{"hidden_size": 96, "hidden_act": "swiglu", "norm": "rmsnorm", "rope_fraction": 0.5, "bias": "none", "parallel_block": false, "extras": ["local attention windows", "exclusive self-attention", "value residuals", "hashed n-gram embeddings", "an embedding shortcut", "skips across layers", "capped logits"], "learning_rate": 0.00783, "decay_fraction": 0.599, "final_lr_fraction": 0.1, "batch_tokens": [8192, 16384, 32768], "doc_mask": true, "max_steps": 10086}
Each number is 128 + 32 x the weight over its row's rms, rounded and kept within 0 to 255. Layers, rows and columns count from 0. Numbers have three digits each. The size before them is the row's rms in percent of the matrix's.

# down: layer 2 MLP down (transposed), 128x96, rms 0.245, rows 51-96, columns 0-95
# gate: layer 2 MLP gate, 128x96, rms 0.344, rows 52-97, columns 0-95
# up: layer 2 MLP up, 128x96, rms 0.35, rows 52-97, columns 0-95
down51 087:144136138162127109152174168131153123139106164125124126168117160152099184163100104105146163143170118080154143099116105122190119134133146114145136125190104136092110131130055111142117115121087169150068080115126073095060087122147109168115205030151091081089152114118084146115161153108152073147
gate52 105:124108105155163179120116159114109166103135184148156119149129093168127150142091107089191080102170067085104109159113131138170170162074118144123133041132122148161116103167149132100147138132115166108090120067110113106124160204123164119140186180126104096112171154133159163183165067150133120086
up52 071:164131125089100130107146131131103104131076118173090135169140115126153128110181171102125182144063053141189179097161114138070180112133160114154166126096123085072135148148104162194094144100209118124140113162178156105117128091119099135141139061123172110104139141094182127148140133123081093158
down52 104:130100097144151160066116120128115098126141172153204139117149051170121119150068124137138048107164115155106092162106139128132129151128121120116083105098159147208086096117099137119160139097077208108109152091133107120126141106147146152175151203142105175174113179159094140144140138128135158067
gate53 109:160121161161104133158154169058112130121138124184155168145083130161154102106075084175153078159157184103124165132137135177076149114133096116107087156143086207118103116134183115090136145151099125148125209176101105137125131173117111142108157142119086227140096149136181136140131137168131134126
up53 096:158155104144209124123180130121134168126135099151151104129108141085155158156161141120072088114157173202082090077102111133099104163124162122120187087120131168173110114174089156118109139105125162181103131126121063087173080147082173150125148117083076105075140175167125103121117169134146139087
down53 103:090103066119173113087064121166157163097122120108131093151081123145108113156132166078202145123130107050161106128132137108142099188075113173087090126177177109164148116127131125137140095166136131107068103100125105112160146164131119126149131115094097129118162071207115084143117071074119144098
gate54 072:097165128212177103103124079116153084094086156093083124127157141172115167135090034116138122130139154128126097153085093138155126135151039116081140129148114117095102135136141150112193127127152118152163121132162132123129112210121146133121135147123100137135137103162153224115163131125149132044
up54 116:147147097101091134079132172166126137158172125100101112182093110122093061162152129164142155113179095076160126083143127176108153118166215100149171089133162095134113064121136101125076103073199159159081145108109121112145143100136168132135137138199156111109102105137185089134145145146116169134
down54 095:099126163116149093171149102038164132093078129088158137116154139152143179127110098089094116145118167146081147170114101072131139126118095158113104155124099110136131212117095186092155176162100126106108075154141109159139097166136097137165148107058101118150151154094089221150169154112137118116
gate55 099:151098198143082132098118121141133092157152162133123136149166196138155114102150158066161100095068157118144109062106150135127125078144109093108134122151153101064117149134094125125116154116132109162107109208083140097170122180190115142155169094073142153164107164126163149104135209091134105077
up55 088:180109201152128091112147159097111134092144205108109105140132151128065115062166168088111166125138150144187137143101080100086142095157130179140063130157180136088165131116174125095105144164165167079145103115106161111169107140137156154152150110084149126154089120166156109168120155165165084086
down55 103:212124151205126125122188137132120170150156185152087132138182119104128171138148136088086148081129173082119098080087135078108158066096121165095174160164173175097122149145110148141119150103119175083100135104076185123153142106190152139118131151120132150194137113144141111155122119096097101131
gate56 106:096112148031133183099152067135096150097183137117109119108133151078172123123123075123115135125071127124132135045115182096153076095187179168137105120133127100135175073166154123158084135122135139143108150167166124120156084110110152100112085069132124128135119082147174153148095172104114089148
up56 093:101112146080153158170132072188111122113114087131187111164090113094083130148092062135150166088091133176148109094127106128167130059133119137109061135136143128163132071094164111146120169177125141071108162194141087098155079143130138135099082130116137168182162134157160151133090165148109073136
down56 091:135156140038084120115167109163083146130167188098131106126157140082172137165101060149103089123109150125122138108115201101078081080143132126084127082115121151095135071144105108131128140107087148115131110131166082105172070154163147126138068120088158162104163103119193179111115155098137092137
gate57 110:149125110147105149123172098106104123124122205129143130186113199187172132111095178104130093092093126121119150145156131136131130132110118080141104108168065149113150101158102129139163156158166113165082091190186118120158056132168111105140069128068161098148148168206121126114131132096103066144
up57 129:031168134121141112158145096195063155119058091132156119185099184154151129054190114085098111088146162055134072150116150105139180129161127100132136121125109097059118113142108116114147131128108161188111118169129103127107128139135153121070116121148120172140109153099141129155154167138141116105
down57 104:069118108057073122164145121157081106215136167162127103162065127165129149059131140100118101144093175099107088154123094107128174097169140096150187125120139145071131094082114147162086122154158101113149114125114098114124136141126160087086158125111166151132119159140146162090200136165167163167
gate58 074:159109150118156138089110150104078154119161146162116074105164139126107102149159025095148141085140128131114100136160104113144092149112161136136121046225139122102188090140188192163113109145130096159172165112141137159156127137120059133124201136137143108117078134121148166115135096130159156154
up58 107:140081096132136163092092144139120165098128099103177118159149144139161059129139119146186099081162145141132146146180080123175088154123146141112136067124127097169146164159133084137104079125110177128148116104170143134118183160064132181135194132132121133069112101094130142122124160228183174131
down58 094:090135122117076064177141149125157171115066144183099149118049129141103115115124173155084137156116145127125114138115137143075226092105155108176089161073106148104091124132099156085149180151105103147121113176117123163139131153118149072132040155092147135167125107163146094131135079127099119120
gate59 108:151080185174159189136116163146115157106152147192195141115129152171141118205147101130172158186109144128118143111125124176131122143135135156171121119157096080142132163103132103114167202180134135110166142121078079103104138156090078067134127116133080143103088077133087156116135099114099186150
up59 106:130103151148124137123125128139096117137110081127097145138072129185136126160108186109140140141138067123139087076153181134119139107115098112069133120092132142111044065064110112138145099197095112142144139094105106161044090142125132150164069163120144081176150140105134129093155206068142136127
down59 111:165079079152090180122106180145132210100146140126232139124153118115109141155106143145183097148086145134154147067101136185171111091113147171183152164152045104135134156120136086136138124183144108153100152099116092103101156132094123114121173115101125119137129093093080168138135148091111091139
gate60 107:076070145094104189113089108114140121125168107135163123145179148127165138146126121111160080163206068162172094091122146115118074099152134150111148182133163138127098094108193122118119175133122096115081060127186126124065181196111119169108113127135130143113126134146149116125182133088111126064
up60 089:085081103139089114155118083100157134168181092107128107094085166149142158155165094148140126120106059111159149107181114118103058122160120156092126144144105141171119149090112080132187129150169160082086093137165098153095156130104154134095139182139138149168143201154130156159176197087172153148
down60 095:114124111151076185094157141113126128073176127030152102143081194129153150153118077176129144103126091134100122120153162174114135096153096161101177106140136140142106154110082104173136097138151166099115116140147080198168081147158111085166127109120089082167158149146067147119144113089134073099
gate61 096:148135128136154149234070090138103138095134173106099123175117134136089160136157130171119084100118097122167086117165151130129134168145153156138128087162106139108091184135127078128091085141144095172134102119137132137111214139119123062173116170085076129090106102182111175108097144181098089104
up61 092:107167127115093101064130137123178122111093078068139147079155110096178093093109120133127197155144121089142104101128118118117175110134112080128194150119143159201143081169118141137148168142114121113166130136153084069167100124139082129136181125124152147174169129071099072100172131166143185081
down61 100:103125087137162106110175217131159143099108069117131120119114075128125126096132100047127117103131114146101182142109154045042165112128155147121075126161093152129130094172163107149104087168167090109170132152191154102123118134143068124112143152088136147139153177103072104096114128106123159127
gate62 099:161154139067156112121103112155113093135116154164040156167143073135129194114127109107140216078103128157128114173125129082190208058119105113146127101133133107121154120106062114133132086139118136118141102148148131115143116196150088135129107188172118134113085138159073144075102128138105112140
up62 117:131104130128143174136186143085129207140128145087122176142170181176171141105149185097166119159166143161124115147118094126177130132105205109120123111116121087171104100108138095131148148165146129124069124120087095110164152099138175197103181166032108112145147100185131170120134136155142138113
down62 104:121140124106174154124127118113141133063101134111047110168138089079165134149116174096130093137140143079130149126114128144102134211105184075147173159160113129128066099148171112116159202112048144131153103163064119177105128101099118134044140135146103116149137110167178112106111141129115102107
gate63 070:102188092116139111114162182132134172134148102179104181143140154129105159124109074092150133165144154145115069146138125120135168126094105138108164031146170147089138151103117109096076077144072103115141138133057173157107141143120100137166163137190107084110070125174181148144108175101135170102
up63 111:094108170140150125093098169154126128121174106101075140152061154115155113134152111105161133143136103151105099106125108203117163117118111098108074142157144101158147163057109189151122153158070110126165176178040100101169165047134089147140167174106130122132087110101128158142148153141134081153
down63 091:148135097128119121163139063089083120146103134156192150141153089154144103143140096191052127074148148119129130159102124077140068175131159154126169121110093120084112132147162070116136188148172151139101082143175120125110072183121181126060114064149145170078135123134124094116143095157131134099
gate64 120:079130095070187142118135142127129137084182203087093109151069164116117154083090095129108144188136098112099138078170106112089131148141087095130131136171123142166164182128145116128165165112182113060144128141122138176110093175141123134097117123133107135135031153103147061151137099097100135152
up64 079:161173088120107159124095133076103122094088134101132154113117114155190105083119182132137140096089102154160135111140129191098116137115113131219147157101081132136147151138139063149115178213130111146119168089165165086085122163171150142135100094110144148156148151124167221120124105127122115068
down64 102:069111091039152128131110117120123170073154164074086139124064168095123158064083129148120124123141123110094159106142139112068147159155101109141092166147118136139136148133134130128160176129177130052157113101172150130088088150160147134116108140115132147175093153093136052183089095123085175155
gate65 106:137169182100182139129137074124172136085147102114098121099123144088136089113121102091115156082117193140191181184183125116178151121130157119121130119125106139122109128102155111135195166134091135177177142095120116161198116125131040115133204106113152136072103135130078156140103089172122114142
up65 102:115174165129185108126126089149153084155168181148097111128100101138076121080099087129128086150123138158166114167177174157138116155138130062141133128151121170155095132059116115136131157160059133151115201145108138059178136082160085130159158127082153134163128169078140137159160156193134102123
down65 099:102209129109168082136166099103073160181195116162108135079139158106135143105123074083138115120134103113191151191138142080158140108134133124122148182207161144097124121118157085148153133150115086124131179063102088101110147140164113165118152083140092078106158109137108076104104092092137133142
gate66 092:148187114169120092161119069085054122127133182172149133190149174160158145170113111140158092156156087143140134191145140150160083119130144115134134094133168134152166113140109110097100098120114105070135076141121135187112093110134154090155170170045115137188124116082155077088164098133122142105
up66 102:183157178117117141103160117151079124124139123180119110148149107104111145137141087146172155070085117130169202069182137108101148120120039081115142071116103163131103079119140139077103118120033129153121194083150117155113139121110093099137126123169130130172158157152154134160119160175151107157
down66 092:129125084101172134137170115091116135127100091101099087127166156133102168133130177121165200055162093091113131170124140130124103148101073131085160086092107085164116181125143168105077133139131084169112156105117163074116183130133134147146146120120112132146134158202143063174092169084071094157
gate67 084:132151104066150138183092134107209173124159138098189178104200081115113140145111097133105106085157112105141095148141105115149122089138080158109135138132088114078119180110094085109114048143145179120121132118190151152056090155145095103088127154123107151124132083087142107108111126127064117154
up67 082:132102132132107136099109147149112114145105100180113116131133155134134118156177179104147180122161065113057107090155174141101190169110087131136105159127117111163079111159144154130148134125114145139140110136068055167155134108149114133134101076176142202111128057181151169105182126156197175093
down67 084:141115136095101077137135136141062135176115150090082111112104098096133138099084126194102149134129122125119175190077136072121129106146090110157089076154164135113129109059092101122103145082109097119111125167169200126236141159080143128125099161177163170122153118142111133109151149156105086103
gate68 108:118140126135069136083152070164132132073112151133134101136111141120170041147083108108114138118134159132137113120194182181107152149175170077165095102135145078146127123087077073111123113123120135136038174140168108100095135150112097141161131147053189109128071109113143119106093129097105113145
up68 103:154099148105148148121145108164143099226115146081133113141134155186148150172073136139085171126117133115154169171118131174174071124132068046086100113161091142102138093124116121188100086196090131147154141133164086131133104131181127149173084120110113087132141158124093163130155095171106151110
down68 106:172121176121115139077136071169142152152103124143131104171145129133153143157051160140077122150073120128148139164166130172084078083113134061108133074148150171164165147152048131155105078148105119113099158166165119151156082218166114177142131114131116094116100124109104169150137147101121091133
gate69 102:161132145116103177132120098127078084141133132204121129098090108179084169129123170160182129149120126131138101087114156107100189095175137154145117122091162110149103076151086149048174068136170087130157145189061156073119157136132135137134128092084077140161136151107105176155131128095127123082
up69 111:082155105111180139153136162152136129134081174133139132077119104076116112136176114118197115083126116136087171079126087098116191159134087132169143033122156162147054141124138141183134156148120092159119093164130117125140090110121141171119169070109148058144142152193160118121096110168145126144
down69 111:048122148131126141125139155150115118136166130122118108085160145117181066142168065148166104071100115164045137149109150119165137110183071088142147098156186147081103142135150108170141174112110112137092092105140086133110125096133122136057093083135099092096145155134186150070098088093160130106
gate70 108:127127093156144051075100171113082098131147135134111168085147162102150103157115152154189099104082114101127141123160130121117174161063169142132089189096132171151089126183110137117149120113132174127066123083079141105132161067125162175193192128092121130174129137128141146116120190105171127108
up70 108:105136158119202169163157108113144107120145185111187101158088135119080123116125083094088128133126128194136113119097182096155093069181141103098112160067140144106146114132109167192131140160135145143196131096120135140153088107100131110104169083074180111111131111120068067198122101130113132102
down70 098:132071104171126086026094214130129091107137086168133161139135093103162113129090133184146129069091112129102185140157092143136153160131102172141131095173095124139067147122128110107140110108089126093071096134098158112129166151089174084162121127095148125148138164103146108069127146108074112098
gate71 090:115136128131124175094186106122100144123134105178178153138143188171164116072089116077189155096103068148089111154157156157046117138120113114100166150139198215125130161143151108043086155143127161149132087129141158147126136089132125110130126131163119110107125147142162180162123144119116090074
up71 097:164119172137127147086122099111154119104146150079138114124120154032074102121172106179128157114152117106186164132141076130146093096127100143064151113107076093108067103133141169145100087122092124149165165130137101079131116196095103132120119150069159184076169150100119144156136168170167156159
down71 096:130106160143165131083088193127075125111129107090125110089121046144156106153111146145135114137169235121075155154144148079149142105136109109122072150147116119134156114112144121186146111132190130152108219152122134080090159101130121148153120160137118146187165174157164075087103122087124130114
gate72 094:131106153100098117141177126087095075085088154148147124090143164159091093124120175139146175143123153178116115105142159158089085118161117170178061152103071128149179137122130093143111112191127121063080100160127127131089168129165106094157195119096149100125112205143088157089167100081146124139
up72 120:131130156132115160119163120119133131121086066128157121141136132165141150102210122097098076126159113122135113212110190101169190113148130140148070165113042046078186157138153154178146110113131127179116107116137107102131091159121159147133148120101105099129125119153133127149083183117119176191
down72 106:153150146118111145100190132131116137111211135062140145197085160165105130133176111087102106140148143129146160230168169097165179138126139103096115106130105126124143138156180143147131087113101084217134167092100095111156078156109155111141144134125071082111150081123140169147094135100140127135
gate73 113:096072095131122195121157144129113127083111105106140145109122099091153198110137146161205177169118131114163143156078081068157125199164106113121116134110092136080105092153136139129166079094122174071077093140184133113099130103090176157116146192111128105112141130130118092187157102134091124112
up73 098:170137160149120100112150146096166100098161127053095155120182173125117043109152147154108151126178163149085159116127166099198137072132163168140130141177200152122119117116147149107152156168103066107144093160137140115178140151109132174125159173132103152102196121114185108099131093101135173129
down73 106:140167170188077100128035200169114126134113133136084114128150145124119177127172125165127170137113162165102128085136140120146136130116109161131138126119161120136105140133107055118088121159149117155227106140110170128085099106188032082115142084111109137115126138160096154120088116118179148147
gate74 115:109135151113116132131142099126137117164107194136126123105056102148117111150108101189149102048106138145137075098133173094129186144198116137136122127133076193142126064153172117178072096138177142096116155139108104133122214120122168095152125095161127144150111147066075119151128152160108133074
up74 096:102132107126104145142099174150105161120084112135094101085153180116158096085145112079093157104112094148088163128138117113093109139111174108167188124115169111102148142231076179113151185109135152115172143102136085161185114139111103136157146119141090079081045101143116134097066121170139135144
down74 102:155100104094068123160179135091135097121129079099118173099150122201090081168165082073131130162143102141170104105139109181139091124043128139058067098077121100163100145156101133167128134086095127133170135151092149158177138083136089101116110121123138138087152095118133188133096142099119131164
gate75 108:137177131143170159104132149166125143148198144151092122153138105133151084177126096212138154100160133133118105100106171126133102092135119116172109104142155215114130123105117013090097149184113149135112115176122106131134105104119122135121163154139153194123109189111166121208128095156135162154
up75 098:082113121130128107126109161192119123127172137145112112153071138072134126143098118160158103096132126154163085122099163091108113127149050135160127112152165160106116078106053093095101101131135143125039097171131099175134097145179096132097094114152155169155087176184112080138140075180134131181
down75 095:172106156085139125096161126155084186195175124098127170142097090152190088137127107196132151139133140189110116122109115164128121130138100128155183125089177181075133113125125047150097153145186122135128159147105109127190145119107193132158130138163139201080124152129153130157133143127167172165
gate76 106:162186157157160140110146161169091160101124168128108080135172105147130135121102188193176141133132105109125133129150142153142066074090078115126115122119125181073194084135155118155155198088177098133175102129144120091108104084148135127153106162089091078127124146152157155132136176108090092060
up76 106:181123176112134163136083099172124173153121147085156102161128111124146076126153140108102144133126157092154104050129131073164089125087087155160141091128127163094178147112065173141106113139175151106158065103105130066113098073096120160099144111074100103153084137081174158167127135133103063126
down76 102:137108156127131102120114132156154153122164116162123095169101092158210077057106129151133119156096186124130140066176089140147089108177097130137142130173117198063122143175118146085100150096099123132115119063111092127097121146111102184130112160140046155139134118159138166088147116123176079083
gate77 121:132137085152118156142176152159185145096106169112070050185131133170109113144141098181123091147126138100143061219079132146122150138121142115124133178141109125060165080084077154131128107154088161122131115131133120116119168122107097108142169092117098160100141134169146111087196103174077142102
up77 085:165148166122096092176123138129056066131118142077075077129092157157138143115109181097145149162146090079176147111126171159068121122120133099113112132092143111124110065167130100131079112185167127192070126128136081134108125143121141111170095150146151138151102091158177115061131141090157077088
down77 105:148141101172119153115168102108185109075091151106094042149089153165108129129155069153107097146128138070157117186105165093118139155150154076087119209155110106090158117087082180096135130146124163115136109134132102133152158132117094114097158118132128185072155162125109121085195102154091146088
gate78 094:119120103129146119125176098154082176147101144084145099070095182095121137140081101114069125141192141143098077114092118113185046159122129117094157118139153072105148133140125097102134170077182130158128118140131132138115118156167064143109080205111102140135087081151147120156070129108108163076
up78 093:122094188119078171126146117144138100131047146117119156114133118131148106133083085148122155106102072086169136127144154095097092072129108075146130110136078111125106134063128195132187090097116108077164191102143108128075138172102037148148104130118180173168116137154138159113134090131130155102
down78 090:111151079092132171145133154144123119132091143113153160153091130150134169104177173139121154114131119141144158119154135169139037148080157108091182098219159141130127155133054104132157153142106247167123146156116141092150155087136068151112126149165132119091098142129123089142159175086124120114
gate79 112:205125097167162093123143089072104075162161139137136093138139127090094140123129083190148122121138177134138139093120118187127083113093131178159151106167121128121137134122086163144072091115118062163110083145079133149157096121142098097060123133081176072164135062126153143151135117114106173069
up79 088:163116101194113104183159118077070095142130132149145074100113177183094194134125165166144161118126130132153169121111091146103134113176065156164168163165144129122173156137095101141073116127083137148113104148115092131145113161181112123144112098092210083161145103099148159110150137100090134058
down79 108:201128149180142096128134087051098089163148149103117113122123103081081123143161103174157094108165134122133155081131110151140112137096147154163137126153077125179154138121095163123092096088163087122145083140080153141137062102144109133073112145084185113175139090166160138164127113170131182051
gate80 092:120158168111155137122133149100118113155164137142135090096143179144152150122080086160167153131153100116131113156046177075128072126156137075105147169139162092079104113109174146104176141119107061102124100141061132095155140178168088120157076171136125150150058088115120112118169100069113175150
up80 086:137136132139139110146120109076157151140162133100090158155120095145113123092149196075107153099171110143103158084156117125093096131192114168178122121107088128148200122172102115059147114111181170131067126136132118117174110209060137115077128109106124123157115174119180181127115129193168105136
down80 089:139111145141154165152095083111152111140113071159086140123086124139125112136114202099070108113164156039136208165099141136100130154106112142178184060131099116152111137104101140088118151089160121123114133159099118144110099161141091104150109063070098137124169093173146121205146173146126111091
gate81 083:164091059145116129108109169155158112056114117161125123196135142164107137117099048140123117141137111130123101104061144045147109108116102118117186100181114154125105151182129135134145131144100130069162092128139061141115131117135115136147208153104092089125059114147127177179137078120134129098
up81 095:146140123150133147149133177118210130155107130075153137107083085177142122122115190198086166131102136082111115116120068190131107157180128120101043111111155103125101159122130141161123140154105070128119109118100093181119103061134111121164078109104143146077142124179115113122139080135097187170
down81 094:133109117090131099117101108176125121155109169182122127145157171124163131105149059074145080140103150155116065125117130076173105069163174128096227168149141109160162135164149123068182091122172117132148134150136129056137152134136114121070154164180067115115108099109139154152142157107138109104
gate82 113:143199153099174135172130114168078099147131111111132160141153149112111158130115098149129134159108118146127099108137077107098094121096124178137094138192113162148141102166124119085089185176141128146141182134063122146153068114117162117127154138057104191139183125121140119114093205122134032092
up82 089:167084112102125143110107122139083106181101140184108141099063116148157179139082179160175165166157130150123075116134147125136123085183129058145128186101121131158118146161161143148094085157174108133153102101123147132110170133163119169141147116094168192084138156208132172091122157132066103105
down82 105:128169120077102125162115126151152136098171128056114164163163122129122147131109044127128143118167086182104147139098090139135115196059100193101084129161132164105117073111101120054147149176087129113110159139091170146146055130119111098144120127039098173143131143113116129115119145109163121123
gate83 081:107084163105091140099134140098149176120175122123179044168084115086139121156139060134156154150124109120163064154187193134119173141096073162121138174125148175106184116133123124152173163162077131142122120119125093163124122094148156177157140096092125152092085078128119139088173151112177129153
up83 081:161170072120104099104145120108103123080097109075137115111119122097130183093188128129087102122139154108120148161094063126141093109157163106118151103108106107122121138074077131145125187072136067134121135147156171158164078139158094089138125206068128085139130177128156064145060145177142137148
down83 095:086172086154176101113196104136086102161086139160095147081156158112127103094143182131112111141106131133149165137193158131064121121168147098108145147127122104063104097143115094143095168105164129095173150136087076104100186082167090110083164201175159163160117156126161131122106123175151127129
gate84 107:109125103102098085151141099092098143143115106099149119101180106103097114125125162131131128145121194172106059084143102175114150157118078165120129163174080159098097137091129101045137102121103062181125162122173121126192136177127109142128132143117084124118062214115139164085164140169104134103
up84 089:131067087126167189170139131129131128114066138184120135155099137139182100109119119186074138120172096139100135112145189119167087103108161103056142115101120166142119105098125175130160112169147157081168106059035116172127146093122111159102188091118103121121155113097123135174103135105127167122
down84 102:159116147142190096164119124132146065107134132086091152164125123175117099113108091088116167151094087077110162174102149117146113149134123101145099136140182128105113084128069081136113159158155179124121137203098071142042120169142130117099117138150205112109160084161108071188154107156149142127
gate85 092:164175126115110107107125112123122121177162200185125125110072191134083184167200104096172099148126105126182101139194108175103110121102146117159121098199072119153067176115146121130124121096087128140114219141139132120155138107157108150162108086142088128146136179131135091140136112155115139108
up85 104:117129125135132081125132061148075098180143150127122133160087148078083175170173118113124093124168116175106118131123069136120130177148174099127123140186095113113051105150152171072079159110092135126135130159161211131141177124140107136117089132115143103120144186086144100156133123104108101039
down85 091:116139102147161189140134106136123111077134138091150139155151048116227109101075141168127131071129120150143133124073141140142074147108091125160147136135073165092148132116110157090090073158085151101087154149138080086093112149056154160176104158145147069134126166134138156084153097123151103150
gate86 095:092165187099157114147166144156119116169156118077188120097185159152134163187159154149122134146129150119134169132189113144092163136073158219142116113098176141154142080162145129102137168139108083127138093075125143087104104150167111090093064129164099172135113083071135105155126137156169156117
up86 092:109147166112150153183126130180129077130203085093134138177188164047138131189104142127096219143120142130121154077125114061115127147153099103119164093158116122109194130144130132108138203115140130112108116105095083089084098105148165130116131142184135160081111116092092130095109102144146135126
down86 105:118164142085083163117104144127136130138102137142120184117142167143136169205150141139125123157176156133161145102171066137102164141084152139067154181077168113156174093078158156147110103159134143143079142052141135093167076103110163136119125176119157166112103165130149112171140044125152173157
gate87 098:145135077137095166146182128102122100153033104139168114151140197117121129115097088138153114106091094108162169083186169122117132187141136098153163080167098128120129141177118098095122081126102106107133130135104115080109109136192100109145109158113201125158112140165161146033150086142105094131
up87 115:143190140120138151124111128103128115132154202080096134129099185141132103125141121131114120140168104110149162154133127113106066113159160201162104152159102120099158131104156163112103149071100204090134122077184120120128208132096104091114183208130069165158144138130139086109157162102176102148
down87 117:097119157087122143164093074154088123151194181098054127120191066146148112104104131135141114174205119121195110168090116102084091106162112158094092123141116137091109143119139130128123135093143129129179157151203140138122174088068100092136132188122059139148128135126106135171143126110156145114
gate88 105:179164082109076118176155174153118093149169174114112086127103165139078087143113103117164121076101158064128166101107120109110087148165127155168091192122110137125151141139135126155042106159087138079116140128079130138125153080044112137091187116122122104124091128123142157141103121099137078071
up88 111:141164121063101146157123146130061070180160206101159047161133161152077096162095134129168109098119142086149201133113124141130144140150122138168108138099125104109180105082133177162095087132112117130123181123138113130149095104088050138142161131084122099127089115124126155130148172110121137058
down88 120:189177109111129160160089181128135112167159176152102124097117128158079052119140126116133117115150144096142204146097124143142127150145138117114115179111157121147175135142169137161058081125088175081106154074092165131103137057064091132119147126151109074125093108089163131131120144116119088054
gate89 091:133104135113062089069179122070144135134146121112074137165104161147122120171071143140181133149121085117163132141147130073094137101145107120129085062150150163133153094179114126176204115110115135147051110069109120120051136131157133090066100082122091137171129154170150151148109162141117123119
up89 109:115126139147129128122159079086155113144136095181110143130111089134125103145069097155088073160167100175147098121109218037110081062114150129140121125132132114100142112195173150140162164155118108098122131144141179116139132151112171083155121141102124151147118173183056130132162120111058167154
down89 098:079140094172123115087106158114185159138108124157076118233163112113130148192112124110113167121208181135140164174143167099156101115132129145148174134155147098087172114148146108136159131151116075118134198108092149150136132127099135100106152130109173091073110173133142120142105118187156061141
gate90 110:093165109125084194165145110112139098097092173129123174073138122134101122075113206115110126115145110129127069149149131055125162086149113130137130058149139126163135144099102111088159083120127132103112103100174145101141200189152127138122126155174158091171192133142123156105185169199117122146
up90 102:104116114098135111103111189169164135136094167076111116137088051114186144171110161153139107142071140127132178174141157084088185154119102131134161171143122179121130146144146080134153134145115133156099210111122180164068221085094112150147101137131106132120135129101087093086094109107101130127
down90 093:128120133190080124177155200135113105148132152108110058055064130113127138175104144097137128172144046182116131084124159116104196122131121083166111156137105117087118118078077126115128127130102202169165134098119116151092169136115157115138121164100130113121148128153139146093172141072085126078
gate91 086:148137197124136109107120165164081117149097186183132154146142144123194142138128108134122131111195176120114123197134101102148124166152135085123163017147106098090141166129131153099079084155081160169149120167062137160129099100065152106138115124179178146128104117145099151154125108127145162115
up91 101:122137107085159129183113150128158095169156153137129105122091111162188202120130115085115100119127150173125127054148145100123162117107068107171143134077147161111215146147082126170143181112091106064134123167145092181116150175122171167117129171133165101180177118157189123114151141133140127109
down91 088:150125146150105156090149120173112123125110142178123145151140145097143100162151120175121136152147169079117095216105107146145082146135171147073101094209137092161096097120178141099103126147192130192134131147051171145162063080066125078147118079118145140113115118125089169132143117147156153132
gate92 096:112140090126121173173130120154102077092106195100096172192156048079151164129083141097173140101116159163150096108117181136146150086117124109203161128096135114085171141168136115159145096096144102115126069114131128071145099181108110132113198152112156121156093101122146130051103116142124111119
up92 111:071116129157055100140135110113138168155136198086102109105097112109123164144142184073158123159177115134127179157112113092084110091139155039097126097130133104106071165142175140086140070143071123132139125133087152109138172116129138079135133181126133128158098151073137119139120090047116161107
down92 106:080121138172120106101129095106135183132113174142126126121154106118120134129203135103193135138097104118133179184125136084030123126196148068141172156172124083081145178129143185080118063085111113103163144161096100129169145172116125151117094183139126149136101095095109136119141159101111164129
gate93 093:125150134095084152148131187086145127130121151102090066066097153125139186152125175132131164185087076139196103183103158081080112090123134122135106126119109137110128145106114106159087133196110108185100159125189060089090085098120188120153134083080133116129113097127152156141173134123093131115
up93 091:163126140151086163177184144067165157165149156117087099092113111146116155151103103161155157180122144102186130127083168118115200105164100140134133051137131159152060173122138143111094130112135154148113108062121120149135140122159190066160108153111172094138160111141182157147118057152122163117
down93 105:160147128141126088165149206056202151107127125120118104177111095079143151124154101177195166182112110164102098163111140124119199103113149133069083134144116172123071164073148104125142171122122128141095161114176112149112103100063179067161117140117161121157133141128150111155100123139143142161
gate94 076:173127145098146066107103109089169135151072145140133129139196143103131115145127119080121120110085124123134109120093123080145111176091100120134084110152107176144133133149097155114095043085145135175100057137083149137090143124052164123174135154143163077104113155157218124140081162124159094155
up94 112:155124108166127141134081153110085137144121117084145129185140132112087164163147121132147057120159164129068128123120127138079143156118155107144162141124144090123104138124069151078120146181087178147124101192150110112169170086078098048125173134086130106115142202085096082140096083200114120133
down94 094:097165108108099107132160110122177146108119154155118126062111130126189096084117117162074142115058086160179141157139159114174112085139126130104095102123126158106092148143179130184110161087139088112132182074125166145089041124184140200123155069145132125139122111125112184095132156092164141123
gate95 112:106102145087201134079130107128182123118064185150150091129150120060141139148117150133128131104108162104180107095144140153134103136131084160170110181157099198086152120128102127200161140104130168099085121174115112165173181098104172101146127106146103104178132125112110125182184096174133111080
up95 102:119088171106118008119107122145172120158117100135133140138140103097100197133135110111187120135146083087133031099119141172195154128161136120085143120103151089154109069103066096168124162143119139121173103133100171114134148143101078146139134137122141145098137091124140109185102190114099112118
down95 108:133123147085165138139161111183129180059153174163080137119097141153112126097138125120099107149102158214100184167118169142114165139129150060125165119147124126139151125176147172050111128145160156162107117139163089116138078159100125160090065089160167125104150131183163089113095118134065114108
gate96 099:136111165136125150086175088117083114152144167151150144179102073130138136120104149127111191058117174180105144121157159124123123117135172138110111122157133173133066114205128109184129171102108148181154080124122125153133162108115123077114208139143129155185095112105179162069094167112119173092
up96 109:090186178092042146080107140102157140168129165125137166152152105115155128069090156097172161148118155148114150198125142139141131076078119109145152112160114133125078178162088154153134151153107114106066117133127181083157109141083150148134138158154118170157108177186175100076135098088107151107
down96 096:059164107123095083109074170124141150110123142034103144091124072072121129094065178148139080142095185130176086185117181148155144148089112120116153152166150127106086156170100134119178159102100161116114063156113151131174102123136160137135074139099176141129135134129142141141078130114119149102
gate97 104:107137146153136097150160124172140115157132157156109110117117107175122157161096143109146112160080111137194119069176155122107083173138119089102116089082090170158134071146026120150118120153145146060103078111095045110122128095169093153152137144091104147154087167150111126136207163115122132133
up97 113:152218139157156122169105099128089149082153136148119152145152114158163068127103096154073103162110126095143155167105136103124107146129034088124148066095120120092159188144126115192098122170141107144150091099153168108128136163121144180079157125124144103189178184142144132131118120112197139144